Part of a small language model's weights.
Size: width 896, 154M parameters.
Architecture: RMSNorm before each block, rotary positions, no biases in attention or MLP, untied embeddings, normalized queries and keys, some layers without positions, local attention windows, value embeddings, norms scaled by depth.
Training: a variant of Adam for these matrices, 815M tokens, 5800 steps.
Each number is 500 + 25 x the weight over its row's rms, rounded and kept within 0 to 999. Layers, rows and columns count from 0. Numbers have three digits each. The size before them is the row's rms in percent of the matrix's.

# k: layer 2 attention key, 512x896, rms 0.0443, rows 463-511, columns 832-895
# q: layer 2 attention query, 512x896, rms 0.0456, rows 464-511, columns 832-895
# v: layer 2 attention value, 512x896, rms 0.0416, rows 384-435, columns 832-895
# o: layer 2 attention output (transposed), 512x896, rms 0.0407, rows 384-434, columns 832-895
k463 105:507490529497501491478530521529497491504502500524486501477461471445498515503485509490512496522491510504514503526517511511468460459534534495477503530492449460459529492526466493496450547518530484
q464 105:550487479438489497504499453522523516480486455469490488515502505489502496518526496513448497486512486507541481500497494485492518540475455479498489457516476492488523506507484532516461549535481514
k464 096:531460457484508520509461491507513489496498507473506486468509495479562449514496468523479450487473496474511493491488506503499512524527474509474464475516491491516536493497468505538502540489519491
q465 105:507545535452498492508515485496462542498450495527481461531509530494486492501482484531514509495501478553493498550531511501530553495460459483502471508475517515517469559542549531488475527541485517
k465 108:512477448471480498494494458437481502471501497478499488545501513490513509491480508525485504526469512510473509536526490530462546553487475497528482494479472513553478528526505501533495503471480534
q466 100:487534494471456508479534515457508518496533521488518500491466487435480504491540503485509500461488492489507488515509523508534454508494504473578509493511485466522595526493507466522507521471487489
k466 096:509532486480469515504493447488509495496502504440524511507491527475503553501495496491495529532468479536512504500544531525528498540485490484519541546521535485524485482495496494492500545501496508
q467 105:520499492474488489505500509517470507528482493513491487500508521469478512526464541484490504519518509535461483510499477512495558474517513508500485520484494505493531467516515499552474530500496523
k467 096:531485501524457506504496456491526529491529463489504509480506500521528459496496505543469521512534501508498479514520472492495502501519502523499509472551425482533507501484512483523544506488468523
q468 094:467479471457528511499506466487518463475478510507513478501543478507503510490477515502490521473526509508496486538497494483474471523480491508486492494523482476501474511530520494508451543513516476
k468 085:479499518482501532471504489518501487467474497543507459471531531436494482509507484499515471459500507449481519513505483486487487456468515502479538479513472491503562472521503481500479511499523521
q469 082:509465488544508467495548531520440485511536459534538504496530531507505523464491496492503513512519509493537518520489522492493479519507532540520514497533512473500504491497518484504490530484547503
k469 091:533521509457544489483536480513466493429520465472499569499495560537445483468490499501484556450455514510507494498466530479517493490466458515530504466461541494493505492478542545494471467503539495
q470 089:484515486479502515509511481497475531541483489515486497532483552505485517508475504519459460513501517485522526515556518506542503485461506497535467528522498473488488527476504533515474534511473501
k470 088:447496521561479479499506472482471504508479517493494452514547553476557519516517487511451495480519492502481536482535500535522513518437477483504484523550476519533476547506514490494484499456476528
q471 100:543465500507500479505504467447528484491521519451497510449487467465508484482558504495491509549471509446479482522482512498513521522516516481505513475478458515517566528546460499496513474481516468
k471 094:519493492511517512532483550539526468488453505502491493548483494480506498477531517504530506541492516490522472518530523483508498544549490489527496514486533512526496539500444516508521477482449462
q472 096:425507524534490527508489489477499548495503442523526552530499516517478460510540514503503487462501505496512529502524532504522498484464502501494495487491500505517465495490513485467468460505504542
k472 087:494515479540472495444524520494519536518485464528494517502477462522493489547497514466526481518485504515485510515470544494529513477506555514490521476500539510500513499494498517435480465492507504
q473 097:479464488514504512481463499525519488498462516513518463481508459501521517497489515496535508492495521509495469540504455518435530520531451498476537484499500484529489493545509444501475509504504502
k473 099:498490517494502528524503509505504474492489523547537459500513453495515463488504537493495494481548541484475512531485446475455446500510490493468471539522488492477506518545483441509506512485489516
q474 089:514490457492522507480480486471516466494498517496514474496524493508475510464507497483532516504534512506443479524463487506443483495547505516472526507518480526521520496537490531490493503489521492
k474 091:517490503448523501494493518496541496486526549505477485489495530494502444506500496484547512511531511485491490498509447481488498475541477500456554452530484506534503507522461467511533494535490515
q475 088:491487499512518485537523490501499480495526526561523514464499519552487532498491509453493487483508504526500492533477499501504536496494553482496482506484493477497443503508530433542537490459498517
k475 091:485529549493512518475529509528513479466527502522549500520509514514486518477508517499488524507495502504502493516504519491517483458499502488525490515493478496459490520474518474515477496467502502
q476 101:495543553512482494493523524523521528503519527491512512481493533527493514507497483497536532520495479499501483514458481499505524518536530525523479540493495502479480504514510519503514482513469529
k476 093:499518484469493512476511518504514498505536487473468549492484533534467523479486467496534536539484491491525490492517482488504582545519520492530463506486517506529498478498520569533503465518529486
q477 102:503508510448519506526494543540526465541442420498517488553509502513476503502503496484525529520548503515495470519475496499496470487541452504470488532477487526522462465503480479484529467518421555
k477 097:536470513511505503498486471489465530472469458528479487516506537491493479509488510493474493485544488485513460508455494507458507520517527515474518496504539502502477492501519466514557471536485544
q478 107:529517523520506497503489473495536501452538519484512505469485544517475526493512480525457514458460473497555484526471521503501503533520554499535493483511476445514513538526501477468505500514506476
k478 110:473537503488510510486504462500520526503539481492497516436492525531478542483484478496496482510444503490503545464500550490525525499495518492493498468466491518520526456486479520480509487521500492
q479 103:499456420461494505489482498510481509525509515490470486489533464505490528493491483465500486555524530476472487515537473490477485444553502483486534525463514501536531508473437517507558505508505495
k479 100:481503491538507501501498535520471510461464532508488485531492502489523488507540521500482505510552488502539497502491476499483505508491501518477488498497491488527487548511486463495541479507457496
q480 109:513533520542506512493508492470511521510498544461512451524458502488481486518503487488534503469475482545461534495513519515494489488523472484503489492473507493484470533469482508477453496496511528
k480 103:497522521518495499526520505468524486528439495518439449535495496512512502503500489493507507490512499530517483482527561507503499494509500493531475508505483454533499512518502552493493518499513555
q481 103:510560519493512531487541540515533475505509567513491491523492473500480523468482496494524528463490461537488478483449452526498454506505504554528484482533514485454479510526503508489487513482467498
k481 083:516496509438516510509489520521538478511483510532449474481531515477513506506465449522522507522447490504519451472538485494487493496513492528490501505536521497485507501524524507540481566542526500
q482 104:517456484478484500478527532507499510486489493543526466500490492448496530493451487523485496494509514507510493524518539466512528508484519489509500504531551472505565483511539479510496524502530465
k482 095:558469519497525503504473407484496474441528520486544480501476529531506487500503494483449496510493507495502506519525508484461480521468466463538477539503470493494492502476532493516502521501486514
q483 096:466506466441462510529479515534503527541480435494508505544517495542469519520516496500509475511489490499500508454497491501521520465517469502502497510495506527531488476473506504513504500523497536
k483 090:511483493529477497469503507527481545506501485510471497510511486512506467522527532523503492474523470487517489474468506517497479560475486516475495514535489528545523523518520504500521496485482500
q484 098:556497538460521537502491516496519489490497545490516515503493469514499551473480527507492549490488497534455471540450485512475512495514507484476474522480480516508541493541517497515502512518504505
k484 086:516485525477488535508498464493530471489518532508512470505501529488523500498519464490496513519496516491530442512526479507511518523513491483490489508510493494492513487512496492551539502506475483
q485 103:530496501509506524523474477548519461498446530509506510537515449477490478505555495518511517493468484504449486484514481480500492472457502456507496459492521499496532514519489512498553512493466538
k485 098:491458442509460489505485483500516490522476497524487475513516431479522466535497487519499479524475507541496501499524515501495473510510497484467503468491507517516513541530471427500540519496471499
q486 096:470488504531504505489453508513551533500467537488483482504480478512492500491489490476522511534499494457522514501469467491501501536556505522488553509512519499483501485487463482451481418546511501
k486 104:497467474477525513492486535490509536530482562537467517508490499539471537511509525497517448506535501484559507494436485493493511508547503520486490502518484504467490513496523452503477499499515497
q487 091:488484510499511555490529500544502482506508481506502473552512466466512495481549468523518528474529498536540471545514450486464486474507444497471523483485512485532461494513529489530534541528511489
k487 089:503511482489537479506493497510530466530502459516519552477526471470502460481495494522497483463488494496427477490479484475484470474503488499503514509493509511501513481554449526508543551500515499
q488 095:493549505548459504515541511524510528503523491512507542520512571488479470526514496501500460477509489507561519483543520496583500520450487518546500483514503490510428526502494493513497480488437516
k488 087:512503447535456463492512516492495494523514461492519519526530500488467511504511550502497491499499498539461529470490494509539509540478480529530535498536495487518480493492532522486502493496500492
q489 090:479461525450519481505515513487453521492511456547520535479502554521536509487522515485494502482544513507494521535478519491532521502453570491488502519513492519505512510512539455537465528475546514
k489 090:473512550488509542483511484522483491437520523496516493473514551478472466504504521480513511464509497518462532544478537482558509491487506510521514473498493541498545508505494505464481460508504517
q490 096:531512504522507513496473471526496448485504458479501508484483502498504518490492487517512521483531498521536534479453453517465486482492481543475493480499530540507482474483509536506519513491490514
k490 094:538497514502470517513500533493506504500502469503485521431498507503495510487479497485496494457494521482497501488492462494465485498513513502484527464489483533444521509523502493519494548527501508
q491 096:515492505551497525513506498521448514512512507506491526478460546487524518496415479468495480497526531461551541513523488512560534518495523511514536511491505461492427508495525469502476485528488487
k491 103:505521497514491506520510505519470502499535472496497546545502499505485503487478553507492486507497515510492499501461470502526504496471522535506497520477456498486475507503579480519481488509523510
q492 101:483535488501472504498510542493498514491500494488534503497465501497513503500547494522531510484516478505553520464542483516534479514471496531508507520521513552464518497484528513479483493513501502
k492 096:497489481478483502488489522481541503541486487506471538462456502483487505511448536518543507521484487535494514499542494484504505495514494472458507478476526517501500493486495486479498529496497486
q493 100:492493487530514478494488467505499502505473495493514490490515487498522458498525485464499474473489489459495537535528507506515496482492506454502499448511519487479506529471435460487523486479490530
k493 091:466489480518517502520498526508494537549443527525530475524513453485509484533513523474502457485511500515494527526485540491499495510500543481474512478504526518502489525499480437450487501498486525
q494 109:454552511493529483507506514495472501522477507524502528495526532543503522509519514526536483535464477501517510481488495508528515492504518523485486512519468514487467487476494517472481450485499529
k494 096:462478529509491503460492545477485513494484571489508482461517552499448501497538513548524526491495509515514531494468496497514536492452489475528455496556502514478537490519499545453468431472501489
q495 101:521499567474497496477485531489490535496500525496537481498472531540524494488457481472523513491541520523475508495460483516487505506504511516494471547461518516495498512473516499486473489519539509
k495 099:503510504483510513509507461495529516536541450525483498485487530499545533514472503508504499505512500508515522506533499475500499549565518527518476487455451472497501496476509497546487530495513510
q496 098:525517504452520477530499493481463574510503469480535525503522532546532483482571511533478464528490515502493538480524547502547525498502535464498503513481481480496506530446497540494465459512538523
k496 101:483510507482505497514485493494509522511523528463495470532503505501521483503495469508469476480490501526517536512498534500509511519515481516499489490480499483550507506473495543471498463490489524
q497 093:474504483521498508499467516492534467509499484502471524529535467521502515469469487501560542518502495522488528486493499487479482462534476508471542527479539522505543477472464518455507502496524515
k497 096:524514508500513466472489536498503497535505504527472541449536521526484543499483470511534464467489496529578516484496528480515498476510505465490546491510493503455549477508500496470477513525495535
q498 099:475492509520502488513462502497461496535534480504498539459502487559498495488504503459522522530515511473481532477472471520495494482501545510483512503461446544476456518472489479457517446502502499
k498 099:510553496490504486494518566512517519513489511519485495503473474498451494482489543479525505520533488508531503497442509484537506500493529545449515477497483496470538508482505484458489465532501499
q499 098:484505535489496486450510519450531554508500510484523491472487504521497502504467508493510490472479509492476462532504477508508506561546527482513474549467487479545513518515488450466488512473506492
k499 100:461497511486494517454510519484512509468537467510511503527493480494516507503519508435527497499516517469525484519565543458517530500537509525512472532483489479528501464511458497488497507472509528
q500 101:497508520482497525492487488480524484489507469483482471498515469493509482490471480493533524495562536508541483506529492515472485507519451503486494498478489453504476505508497543487509538515484469
k500 105:536502480472508493490501486482483463459491491501493462509523525482530498472499464454455501500486529477494473516501504511471503472477507511484509513479502446532498473506502528535490513519528526
q501 093:548498535457522511503483513510521517513483516496496448514512470507505518494466494468514547555498511539438442491456464515444521469578488501484496505474475509550490481499496480544535527488494496
k501 088:516483520495536515533489498519528490465510468507470451470507490507533494490504485507478518494534504461523499505493484486452512501560498511492489468492467492498530480531460488497526505496490492
q502 089:478491478500461489500478480478503534512475532502485475463488505468503479494502499519461469503489483475488514530540568513500509531482539468527501526515537484513542533528464449477477528484561508
k502 093:458496484531470483482495456448466545515474539511512468480478521526534505543505504478499472505493508482506566539527576507526476511475507468528513523511478513491514514510477484486465463491506489
q503 100:515484499501502538507466493500560482461543509435507527511534473501520492497544530537509524495489484534536483503499488488500526541513539507493508483520492514545541462505491509497484498492522446
k503 110:523493523493522481490522508509530457505513477499532527496500466487454484488492444506551482479479490483515502532489481486536484458552509489499531511510487474500512429531471490529531470558520476
q504 097:502495472506482454492471483489499513490510493498480515504535541537497464535484500511497491496463506518486505460516538500492506492510475541532512549499504498487547462469465543524475469504516518
k504 098:482512483505496469430489506489493531516536538460491522479496523580500492520490438518504494491507485479527469445527528509519540489476486487520513476506518500527491461473499538466495473492501510
q505 097:524510482475515497507482473530490556484504461505489497539545509546479516508477488465478477494515503529478532498523520458526501468530471487448517530499508459523501506449525484483513526523508526
k505 111:475486498499500488470461514496488539474515506487547476510555525513515447514485456495442456469512519519522503479501520510499545496476495494458496486492509507525520491488513475472516514528508561
q506 097:521500524463486501508495497497491510505515492467498542470474470488553492500490513486510502533519530519480538512543534518519529498498507490474515540492477514524505485508505522490482517470521474
k506 106:518507543504489473511484533532510456501458474516504490566489476446539464491503521489498521513533507518469503559501487490497467494522507544498483537490457458480480496479484514521484489502514515
q507 109:495490463491517496526474498513529502503483430486462520507517505510504453505528491481502501492517501497525536487498501468478497482485471517522488492530475478495435517498491478497531537521452516
k507 100:507488487524496463496496552507491529487453483515500516482524501505520460495491498516468506480503491470471481499445497504509522522471528513499511481517534508520457515513508516531490433515475471
q508 090:535492506501543499522522510539524482488520514504530469492504489536475540482487495487503546483493506539527489546462474499468497537568510519499524540457534498508501502528495473463495496495523496
k508 072:490498487433539521505512496502540500474519488562468496482494574489513528495485496501507495489498515499526476511506509440484496498531509519483505476478501488493549473535500498492524502531516552
q509 103:476495519476472508479506498515524459506484483514488438495514505524489533512477472466479509493531506549519470545492480505435532506529470511504514505514491474519470483506528472540479526521489482
k509 093:504513518479504504483515507493519504516539460516534473476495520542530485481481496502490503494516504482472520522493434486491474502516465528527483550479444494467499470509521481552510561482490512
q510 097:510468502517505504494499471491522493453444498470505530481468467486492477505548511445472496485488505470459463492464510507450525516526531465544522444538481515477527512478519467567549482470496466
k510 105:508474508493529518486498501523523487447488495478513443494496436519471467489552473465494511516521493479489475501499509482461477496544553484514509469513488504521499486477472476515568534537459517
q511 096:519502515489485477506509528537504493525469487474526522484475542534501515531510491487465465462481494480538485482488471510536533495515482531518475490486522483495490501503488493495513461519459542
k511 092:506509503544509507493466527523507515507509511506495515522484505558502523497490554504468497491524511489523480457454465521511491531533501510516474516506492512507485478474507478539542515466479483
v384 094:565516532529499511471488454493459523547512513505523491510513534530545515502489494508435498479506482479510503559529520481535517491469493505508508463478490502464479500447451523490487528509445462
o384 096:457481449482483498504507464505516473530515487485511501539500460522477486513483492512533535529453494501499489488492515513524498550463512481514452481476490509509488481494459461484509490495492524
v385 098:564546487515509496504472508494474485519505560458516538496502476544515488509492505507495513435513486497509522501450507509536497498532502509510527442497486479489486544460506509521536477493542554
o385 097:468502507491507451457517553526524516548504490492514477503515499488531482427455519485518483518505495492485505552523561478486543553477525488536470518507504518528520506510483478500482437548527494
v386 095:484487545508516473491480550500501463499501451515489470519471522490498548498511517522470507501504513501480554522544482512541500488520541478512490448476480527489461489501504484474439505483461498
o386 095:482467477486518501519478461519521470537526522482519512459502461465477521529497508488559485474442519428537503523523483491508444517510492531512516482530502477521494502531465473495465521464523472
v387 103:535497518504502478512508477531503453496506468482504513504514497470506483491489509493525492492486501516533518478501470506526506485477528506488478508476499514548462473451512503484491486501512526
o387 102:472506498483489468499510537550536556484532488483480523450530478484538539499559494511477502462476535496502540580506484499474476518504495487510519516450543488492487508508488534542502487497511481
v388 092:477501534493485478477500465523504447502478554452475490546497471526522476485483507480471503504513489528512488536506504490488500522499501491489511488487484482535520532527460474478562512545466530
o388 094:479532481563493545501494493495476538497491480504528502537533527482487517473500492506503470506541517526512508514511520467475514506476512478487500528484459516552478524493539496510499469502474481
v389 094:463527493509480509486487466500478441495490547446488455507507471496503529488554488482472487477481499524491499477504498507457550538525489497492467495537495488513499514566476532490539492525469525
o389 096:472529533512496573524557507495481507511478453532474515521513562524481505467440544460533460473548470555497506467509473510513503500456496499483527529515514492497508534485518499480488498507490511
v390 086:515501488499507518494505528483492542514475501480470466523481509477501507505511500505512519479531489513445483487492487496515495513514508507486492511474530502497533493513513518536500501521508498
o390 085:547568510469534417486519528491535474481493466496503493455516518430491509481506518477469516512499514478543495528481495521522489495511469487521510489500487514466528526507512511474521540484530493
v391 088:476519479529494518485492490489531519492523499434509471515455490523502498503528518483480498488509466506477503501529485506511531490509516479497476478472465495509503480493509500526478571503430492
o391 088:529506540515510499490509457495448516500481483523549508473540504444486502504504508498524499487517470481530508508527525432550500479526525485507546495516529510508464529501501484491469532454518485
v392 099:467488521494500508525481499517520454508499548537514513476511511516487478483520483532526494501498504490540462483464502508478483502476451495492492489515475478439528531501495526503534519530536466
o392 099:509468472527475484547498512509557510497470478519450510522452495532496488483527527500473484520462492539446490514511445550466527506510509492506507506482548482512523516490545491515487442485473530
v393 095:547512432498498502511475529498486513521520522580490493511520495515511502494486484502493501517497510507471482564486510500519480457493488522518533492495503486491490498428485464540467475539512478
o393 097:487520514467505517461529532528466518537503503481518507532500494496522527532506476576510465475534517524519501473502541499506533485493524496487448529474514532535520494477508540527488538536453499
v394 098:503484501457492490527503595526473504529520505463511471484517484477486521510504543482541489503498490473477559462515443506491498508486485518512575489504499503517466514528504479481506451483509489
o394 099:532475505497506492476499484507506487508515521493544458483500513475540474515477494529529494510533475497491516486495510509504500501523517492493477531510549452490499475457529498496485491551514526
v395 077:515509509482528488512490596469492504516491481565502524508506512469477475474478507526507506525487489485505537436524489481525477469471536488489481487519495524453476497481496495505508508528541435
o395 086:535521483465491443504455486524502502492522513455514493470463492521544508510512525534480521494478538470463495540476485517506529503543514551497529530471477509511519533501521509479478483468510516
v396 092:491500551504484482503486470512508428482505436499478533485500530487481467514510491505538501499530514459516471538504500492513475508491493515524475516450477491494527491491492494492510498510529495
o396 094:474492474525522487473510555530503541511490515461499528525501478514552501510525522496460514504515502505494512503515502542456474493494461510497524508503515519515488464510544518490506482531523487
v397 095:539480484514501521506496515489525542481530491478520480523504517517479527511535512507482495521482509505488504482519494503495513505489508460530489512524489515489503496500540471558491515464422468
o397 099:539506523481499493508484418478496493501543489507504500471508515486487511543515498536521483490463480502510473472495531480539563426512560474515482470475479478476512511479492517487505557452471487
v398 096:507495504503484497502494525541499467503490472467514460498510502485484489501505469482494518477512519469505445467500500504508553523518545518500491473494469494566490495478516446504526468488473538
o398 093:457530493491543480464518503521471539499515484532516452497547502445508488470476481507497496521481538484492565512511504491508444513488472492499486508525525469526508445489506546466511478554526492
v399 089:463516483493503506505530429517530508492523521528523476504463512510493478497485528494482506469498488495522498516541469489475459472497466455503504475519500489471550469507501502510509539481463539
o399 093:545479527524513508524486474464503449472492507509459550507516485544450486545550513487536483509491505513483495469462477511506544443498501474502473483522474514476492497490480472505493487449458505
v400 087:510516511502502520475531498490490492520503486489473518479477483487508511494469461498459486514468525515526481507461474477489491493488499508530524511539514460491478508491457482496524518478537533
o400 089:473458492483502546512534530508489462515514517529472477539471543565518491495493511498498492509509537484469505454493474511486529533442479524512480504502478528475529465524480504507523481536476523
v401 093:560491506500489502547509497504499517472509508508492490484480503471488502508532489497538530525507506481478512486480475521472525516487520486523555510491476489489502521503550485494521483477463480
o401 094:543507548458511478498475481504508473510489471503493488499502480513465455509495501499497518475482488498545498488475504486535496511497480477497472502512529497492435441481500543494515530498490511
v402 093:487468513526503474485493470497522430460520446459546544504486508506482511502476507509455504487494526443503474421467516495479482476500558451508488517539502485509516483528545474474516499458504492
o402 091:495498501465502498509520471473528489494526507505443470504455460544486497503529514457499497507445505482485508495495493516522503456473484449485481487478454503490489486505454498500494521462499505
v403 095:541469527516511488499508508472533505503499437526570482528476499496505505495507514497522501481515510525507484513526505516511432492482566500486486492505515486484546508488557459497484488442485533
o403 096:507545503506490403515455519480518491520514494474480474479498478472502491463470478507486539536428505500520448468493513503495498531518484510492489471475472487532525478522486528472504501504555483
v404 086:533482483498505501504467479504497471501489455548522505474496516498521500490448487504505506463503529473495438544465496483524476500510517510525515524484479504505486503445540468491510450460567468
o404 089:480507515476510455498544543534488529489471486542470480520506458467501510481520503512473484503522508516508544503528530496491456511486473495456498515511502496519469473502493522517502530521487499
v405 093:465525512455504490464522510507521492487486504513568546527510508505496465502465505501537499517500482432543470509517477519516508507484549524484491552504509527489457481462515490502477495467520523
o405 095:529486486490506459534469502500506487480546488505522457459491442478509520493548487509513507496477470465491500507494488547451455520487489523484485522528498488510496470509463469548514474473571517
v406 089:494514508474507486530520554502495543487516580553466475530498481522530517503517507524514514536521514567452519505492504503484482497478496515514496519477531479451512501479551486515501459517527545
o406 087:545479566494510487483467496482524485547497478469512506480526516473512491530481506537484498479556466483535469513477534505534530494530483529517545485529538499526510467516474548512524530494477526
v407 097:493499461537506489513481505480483499496500510473496496499507509524518472509536491494498492523500510464510485502527513504479533520508458510522457512475499475502485512544458491475520476522499553
o407 097:513519531471504509479507515491465475507452509480541495502521510511510488558475470463483481483516466525507503472484490563530474506484509524473524505484517506464513533480485529468495514546524518
v408 087:523496475486505475484497474544484513513488508531501518471506533488514495509514515488529509492522481480518516489511513498534500522546521520488534482498491516511478488482471518475470447475514519
o408 087:457496484502532490461511544506520502496453509474524485540491470529517464480464458502533495486494506503511505470500517510473459555512490525494442516524503476509511486495499484495510449549505476
v409 093:506537498480522533504530491498471480478498504499484527506515499512521556491488482495494459482521492512571502511522495474504445479473481510533486500528510501480500486529465492516479503498526511
o409 094:479489531497516514510479487484505481524481487516493444508544515507493506457469433487506514531527521468480511461532523489489492458484506481480498552524544498534512486514494452537491480520495515
v410 101:469444520492506490506498485507478457496497506468536546514530501501490490510527494497493487507510491499560543517529516509494500511482517508473485458515510505487495485529495499463520469508499471
o410 100:477481480516478520527447483477547491518554502446499491541498515533531501454493488496520531516467533505473450503502478526474530506498492472511496525483483481503529487509519483489521472508536490
v411 087:446527521494489493498525517531490517503517499489513486528482497503495458509508511474533497472516476540495463474541479502505506486488485498490501481443505472481504497495505503525483524494487534
o411 090:558483578532519478481444479489464476481481520506519498469546492466503504484518484487488517529520496457500508486525462491543475481498503474477510490525515496515498490524482456499474530464564498
v412 105:467483502515503496479503545479516491495518524559503500478486498507461486496508508464473477488517498516492511504483521514477459475514510487465509484504517493467514527500463505439494477573519495
o412 103:509507515494454523496486516498476486511453478516537478482468465507512480466449478463508503479550472448492508524512488481510499550549513541477512531528489502507512526549520477484468494472508522
v413 091:524505516542501477488500490477478520515481461505516478442503536495470486484483490493526496511507478542484454558508523499528507483493503520529460559461520484531494499540546480551509556512508506
o413 091:507503482469522455500479511547479498507470540501510516469506472499522481497513492502453531522504501507507497496513493524484507523533500573522520496468534514498557531503535484473476508482530495
v414 093:518497487470493503510492470495561490506491451471502423490487491475490514497507502484502488461498507420517538484455460504454507531542489482509484490513473526485476522470511495506506508444489518
o414 094:517489487497516508476512497504450532478552501537502548499495528502519515508455550517525493531497491522501506448490524500458515452456529427500467513502531521519507434507497485474510532510493500
v415 097:548515491485518525490525546521511545508542545551477498521476486488528501514448516526563508499516485569434474568528513505501472493494464509515517507458476487521503494494481476526488509491506501
o415 093:532483510490517493469480492503499472521489505486505509493498491461481489575492500522493507501534504469559480513488521523496476471518535490503470461527505499492509469472482492533483540479507482
v416 093:469515434523481476486480486503549548497487497539537477481487513505520516518521507515491486475503512518466499501459502499485511480515443512493487470471487542502474502495490486478477496496459481
o416 092:522463521491514551525518481502471492485455504494457527526557505489516534491447531480526548493543566520518496442547515512509514455521497473503531555518546478524521480523501504498484562492471507
v417 087:470524499533505509499518514499534548492498427508514503534496506475492524520494494510512495482497491474500527477499467500503483504509485504489494506478477494496484529466507531505498548450486503
o417 089:511478483508502467504435496466504514499499522498516499459519495491503508469481516489522529525478469475503537503518516519479478489523498517501535488537555522490500492510480471484474503500536489
v418 088:495505507491514531530510506476486453501526574499476502507510459495511504521486521491502498539509511536486513550475513515506509486459435482567527593468470521526496471507493451483506492466522517
o418 085:509464512504492549499515492504494500507487501524454490505479495482491515599508490515486471495561479494527485451489505487490496484488514472479463493499508496494477493478476513552483538504444502
v419 085:538512525498531510511492509489468475506499488524498500518524510512489534487470507514475515488483491485469548465510492488559479480516498494509466460524514488487482475470543530495465481469551501
o419 087:452507466483484439488515488514564504512543503492523494481466489469491485472537494542528496499448501482486513589476531476501529549492521517554470476501445490510500520492467498521498476493514492
v420 095:471525485507502502491497451498483525475478503482482569498515537490521503490561502490487489493509506510576487505498473501518518485476483514513522503512498504494495553539506527554453508558514498
o420 094:487464491471524523528458499491526521504493464456529448515535489535528538459479458485462511492470505488497508521519504521495521496530503525520518506534552480494512515468544476468517480536503509
v421 081:492530548472533531525466477506502492497533519462441498487488465532499533507503510461490504495502494519514454498514495528517511489525514507494530542503522501517497474533512474516493486541527519
o421 088:476510530494526506495521485481499476520467464526511465516531514438483510479459457490496484474484509488538500508482504421537486499471488489503501451522498493473481530485492506500501519488487522
v422 083:500484427469513459512507483483495504525493505519466483480524529478508481508505490497469511506515507507473462472459519514486523505571498551515535539478521493505539488537511533473515496493505522
o422 083:496493460509495531484505537487517489463440494505489449508492474515447479486493498445513495504490487543490540522506527556505532522499474521471482540524469467454523550462478494515510489513486488
v423 091:533529467471500537498478495506489497528493505428533517491488522545493546488518496473520483486506508435556461458482528507508473521522502504466514529504509511515464491472498516566542538513488475
o423 092:484543503497490458483510517500488533500551465535488479492489495487526507503521513530463478498469518523456497520504480508483506475464556503519451504465484549508538538462524474484465472484501512
v424 088:460445490470500507493487508512522488510505543529521471535475496476524512490491504483489493494510480565471467498512525495507495535492522499465506495481475522529524513516500490456485471499464488
o424 089:507551513542471514520515504484509508483485451533495495475497487441488482487482498482521493504524506522510499500511482484495481514516499479500487486530488436499493482495485504533499524483517496
v425 090:490506500555502526469496488481488483486513434538426460496481482471466531503532493500447513519511522540483538556522519489481474485462440510500476514459476503507507508581436521482508527493492497
o425 088:483462543516533562481507510527460480502474537525442530509501536531466495525483502468496474497541479491517470435491474482536483459490489517518523488519518524490509479527499469503484531513489478
v426 093:496472474480486526528516486513474559506513533497513528501501512490499485494478512526535516515497499468484489538503458489508486461483462488487558515494496508493512504477497475481452450501564485
o426 093:508473539510504463470488495512521485479488525507517500516491454459478481542543459515487483498501511475532509511514520478519499480484501444480438499514488486475466493470488488553503518518483502
v427 095:518523518464486496545472481520503482515507480484467435504507461497529501505481528468567515493491529421494508527481475509511516542501482494526520543508495516478497507483513474582521505478491508
o427 094:541507472499508480491504500524519518503526508517506538486485504479519519540528524557465490535513471583490514506476497520446501491494472485488480506465537514530489440472515514502514479511492507
v428 092:460486479478495461494504459496486469474495542474536473477536509518487455491510504485523515515509510491485470521518485506455531511467474529498465564474491512488525485513516463483509526522483497
o428 098:566490515497520543524493482488472499483453492474510505467508474535486514523533502479490539510508484545506485467485516565473515461557486487457563545446546509503491534516510504470491512475484540
v429 093:540509539428504507505510476520463478516504513501509456500540522496501548502478510503510502505500490526484536516506514494531497512491457501510495527559498483514514496563498509521534446480512505
o429 094:473481490559471489505498502482554499494533505522456484510483524492469461499505486517491514515497467526515492529463486496461554499451498447507449484472510492471499470472509470547509474526501498
v430 091:496487523516478514493515519511536513517479509563552466489490502502485474512488529512532500524501513508493438573509518497478487496484474505516480508494529537465468477456488443513469506507534516
o430 090:513483506497533499504498485527475503554533516449517551532513498491586536560515541549518512502536525499493472495521493514497520490533498521491501477520495515533504473488518495501528478460518507
v431 091:445507497495500472484514497518497509501491473549517535538517523495513438506459529516538468470492478512491502481532506503540501475502539510510483489529487520475515562462551504475493508467496531
o431 092:511499505480462448531481501498523531501506518451547497462529486487504512508521488485485530521476466467499506498519523508494516511548483518494536500517493430512469457498475534541510438503547484
v432 098:475516479472521507501522461498509483544505504470512480519506521532493519490469513483478509502468495491564537507501525499480474496454491479488518460508510510483494487540488483496479522492511493
o432 097:493487479517472523493490475513511455443548537533471476495474483504488494520502478532530480560454522518476445452500476436499525473498487472495482530488464483511528478493497505519492457511445502
v433 092:504477504469492511490456563518495551502494525511456461528483489493528477505568514502545495529514489552452512524481526493493527525491444495501514511455500519492496521458449482505507504504459484
o433 092:556501527516486545543478474495452501496495469508486536498526532466503506560472524484485496487600483533539468440508449522521477490514512514480495518505555474509493466515535508499489563501479509
v434 088:477496491517489501501493516481458450482516499520491486534522554528502526488499481514471520493463504467511521505482519515517488487520507496514510428473515505537525479563539491468496471497489462
o434 089:481510502475484489494489474496530465543466531478463495543514444537486498498538511506556479513481497542488454473496501515577513505510484530503514509500485472461490505471516520456478525509460484
v435 087:499508486458508491503516509501525493471526475482509448503475476500502487480480504511572510469496513511503496526458478520470471499503482512515498573505532519460516495463492494510497515481498545